Each number is 128 + 24 x the weight over the matrix's rms, rounded and kept within 0 to 255. Layers, rows and columns count from 0. Numbers have three digits each.

# layer 7 MLP up, 512x128, rms 0.184, rows 214-256, columns 64-127
101132158115148134155152122137114092163091137144090080105153108134123163147153156115127118150151151125113127115157133089117160114114169132131134127158108134120179154123117096103130168181141154
085111129124161091080122104187142148159095123141090135102111084120155147121166119166133115113147110162132072135136149097115164136128158133113149102108144132148154185127139114138133164119146163
109129157140160118147132103114138105131110106086131064122151120155139142153121166106105147150130130124142111129142117099081122111140137130165124140115148145122129088131128097091126058171153160
142142132114147110099125163128152134145150116115110145106108155128096096137125137142152143101118105137129084120142152139152165129139127097094096118113134137114111158095136167133128114118108154
130156104149118111153107081137128118138137110112133128086100133172132127138180128111132102128143109118131108133170064087136135115144126126148145099139123115121140139143130136114137105146138138
083116139187108119161187128209135138091136122114096149079127126142138110145110116155130168123157134132135113143133082130101098138106161129145154082172111105120076090105139096089135150174201118
076132123176112086111149125112118105127130128140095121178175086118133122137123113126100095094207172155086112117144138157168153165087155102141124103118166201148116147080168097159119121126131134
111116122149119024101130122164148175151135177125127143137077125124137122158154118155118127113155106142125088145152092101069143121123172059087110105130113176122104169123138101115139116188197135
123130132134131105124163142111160143113154129121098125128128125139151126088144164102105141099117107145167146139134106135165100144163116102126129150134165110137117132085158125101157132132153145
113116131125150118129124071118163125112148155084143168103124112150126139132146110113109054111138137117143153111167112111090137128127149147126137115122069110169133208105149148124161138143117108
156134155160129151092150103105184147139135086142084122114153102117084138137126135112137156158142153100130129072142102110122091150137137108137125155117089137128159126130097120100133149116140098
050130172179135162129133150117136093094121134179131128130108118163144106106137114137173102171179169138084135073136108134136145133087110140125124131104126117139143157113122084144149120170097116
097162115154114110124105051144178090149100109124132146094139118179111157131118089118155076117155130113126133098130158092127147145133135108118130126123101091130134159111151101149192135127121130
130138091112114121120117141100133125150115121156113123101118121168119103137104145128138155122152115130152133122136166118147139139086096127109146139148157151116155148117119110145141134106105108
103160167137115129061121148120138125131115085131111116168120142170062144133142116153135181155124134131080115116153133103146141138127094125079111154131088140098130141139163148103135131085124120
119114127127139119104144107116145127133133112138124124128106104135127127120139149141135133127144146144133101142140119122117136130149141118130121115107112138135129144131119128150133131140122130
149148152149148089134139103168106097123140156126110147167140106139154134104160150126141105131121098132158111125140111110146140132130136064108056118120143129119147102115095057111113118144165115
088150127111126166116144092109113128114124113143140114112110094134102097140159134138134122126124182158115121117136083153167063138137083163136169083116139122198143105082157135127106192160144133
103104173174151121075129142111115150071097143120128206136136123115154117127152105140130132106185138131134146135154105115184170141114157125114120102151092082126087198121109108106143121197144111
126139148078141154104133101116099103093114143100107102119168124134120150155171099136114138126148137121115146146158105077139070128167105115093104156157164105130122114132100094099158150126148115
093163146093171091115133140156152178111079183133093150138113120135151179180150171135163083189156144162151139117164104097160134189079138086100135072168102117111126125131150124089117157157141132
121139128147129133112131121129132154134133123138117149133124121124113129149133125141125131137126132138139115144167134125129132134145130106135121121143126142151113115104127122133140133126131132
118114161145127119144116142140103163128123112115128146121166085137111144161120180121097119123117173155104112119136116103105109134166107139127121145164110156127092128114098097079142091128136125
121127124138116124132134106136140138121113129136140135120127115129127119129135126138120110126148141152149113142154116133131126133139134109125116120135123140130118171118132122136143127130137124
106114173118098139159109114125113141102052139089111158102122114196138149159138121133148141161137091112199178111167122070165129127128099128118132134163125133173145185130118144098170080164175144
097192136123170103102161095113146132081173134086130137159168124190156151130103087114157133135119144119183106084183114109156110132097135099102117147131119101113090119126133112130087107098111153
123142138108129115158096160153137175111118151120109132174106134122143168127146129138136120143120101118117109111134123113113125123118131110120114108127078147125115116150135100119172106136160124
119138099112128116081115145132111137142104099110104115156159132119129120092154114140126136099138140184140116132141136141130117145127122093092126106130136158139135159132125138133135121114131142
120145102116141145070121135113151141079100079111115137150132099139147162160122164096118107097135164175123130138147109127130147151102135094130123074105107139158141162136136143128130147141099121
115127133144138154100150110109101073109083050139134111131141146172098135156105115118102120137200133144112145112143121107159112197097169142148095093106142135153165129134146078099151093105149140
138182148128100133151136131140103093114093102101172106142111156131138175106130167089179093117172149122139146128165151115109148129126154157137126121132094157177089138119109096124146085143139099
165164110156146135135134133151137110119146118139083136122086109159099137121125129145157136164141161151138104102121137131165148138136143094114128116115116140131123145120139171132152132143110166
163112131191166131158182118118170208107123150126150108103153118091098147123150132125099126173095087118143110114152098119155119182126093139152136135068093075121116189098095143102086134120122106
126139141141157106139108138130116125119138158112132144127148136121133132119139161125134145144172118107117104114124098122132150126104140148111129133165107160130093120102128112094160113155140126
126129159192156126125116097185109130171093134127148116129083118156096141125145121156120132110116128128109086095155155141115088144107150131128138121172131079147099128127102133136125087161193085
134179169131167095106106117151119118183090123107113102112099101132111144102124159107158093113109108169103101100145139125134131132084151110113060129149110141133092131148121137115116091113120106
126118133118142103106132141110128154114118113121110178152109149148133122102131135132141121131123130129112132134124151114149149122139159156113124150137135134118130119150142162135134116129107155
127174168146099112134190129115142138063103158089133164116153148125158137180182141092184092099132084089135123108128165076122171187111124114099126083142087116119077174090121120111139107181152109
133139137134172104124146130153125126160135137102144109102125084137166148125114146139099129129129119149166125127136124118134078129106165090105143127116098155147131136123162086107145120161136132
116163119187145126105144136144126207137087137129127117118106108186105124171152122156152108130132146138120072100157133126137141131130158101103125148148113124124101149125152152123135122157174124
140138111145129095130135151128149137125087172156095196119109147129104142072107129172147168158120141118098046084124140101136141156073150116131128127149112129125094155119117132108172084093154145
104123130134101146121123136150185155127116156103137178123142134139131118101099124168131112138141163136151119144136125129131166134155119138091088136162150092150159127102157133128101067155160152
118110146110119124139125124103140111152127097125081163120154148121128160152146116121121136094187120125120155130132111092130105143131132110122090132116074105113124183132113133120111140122122130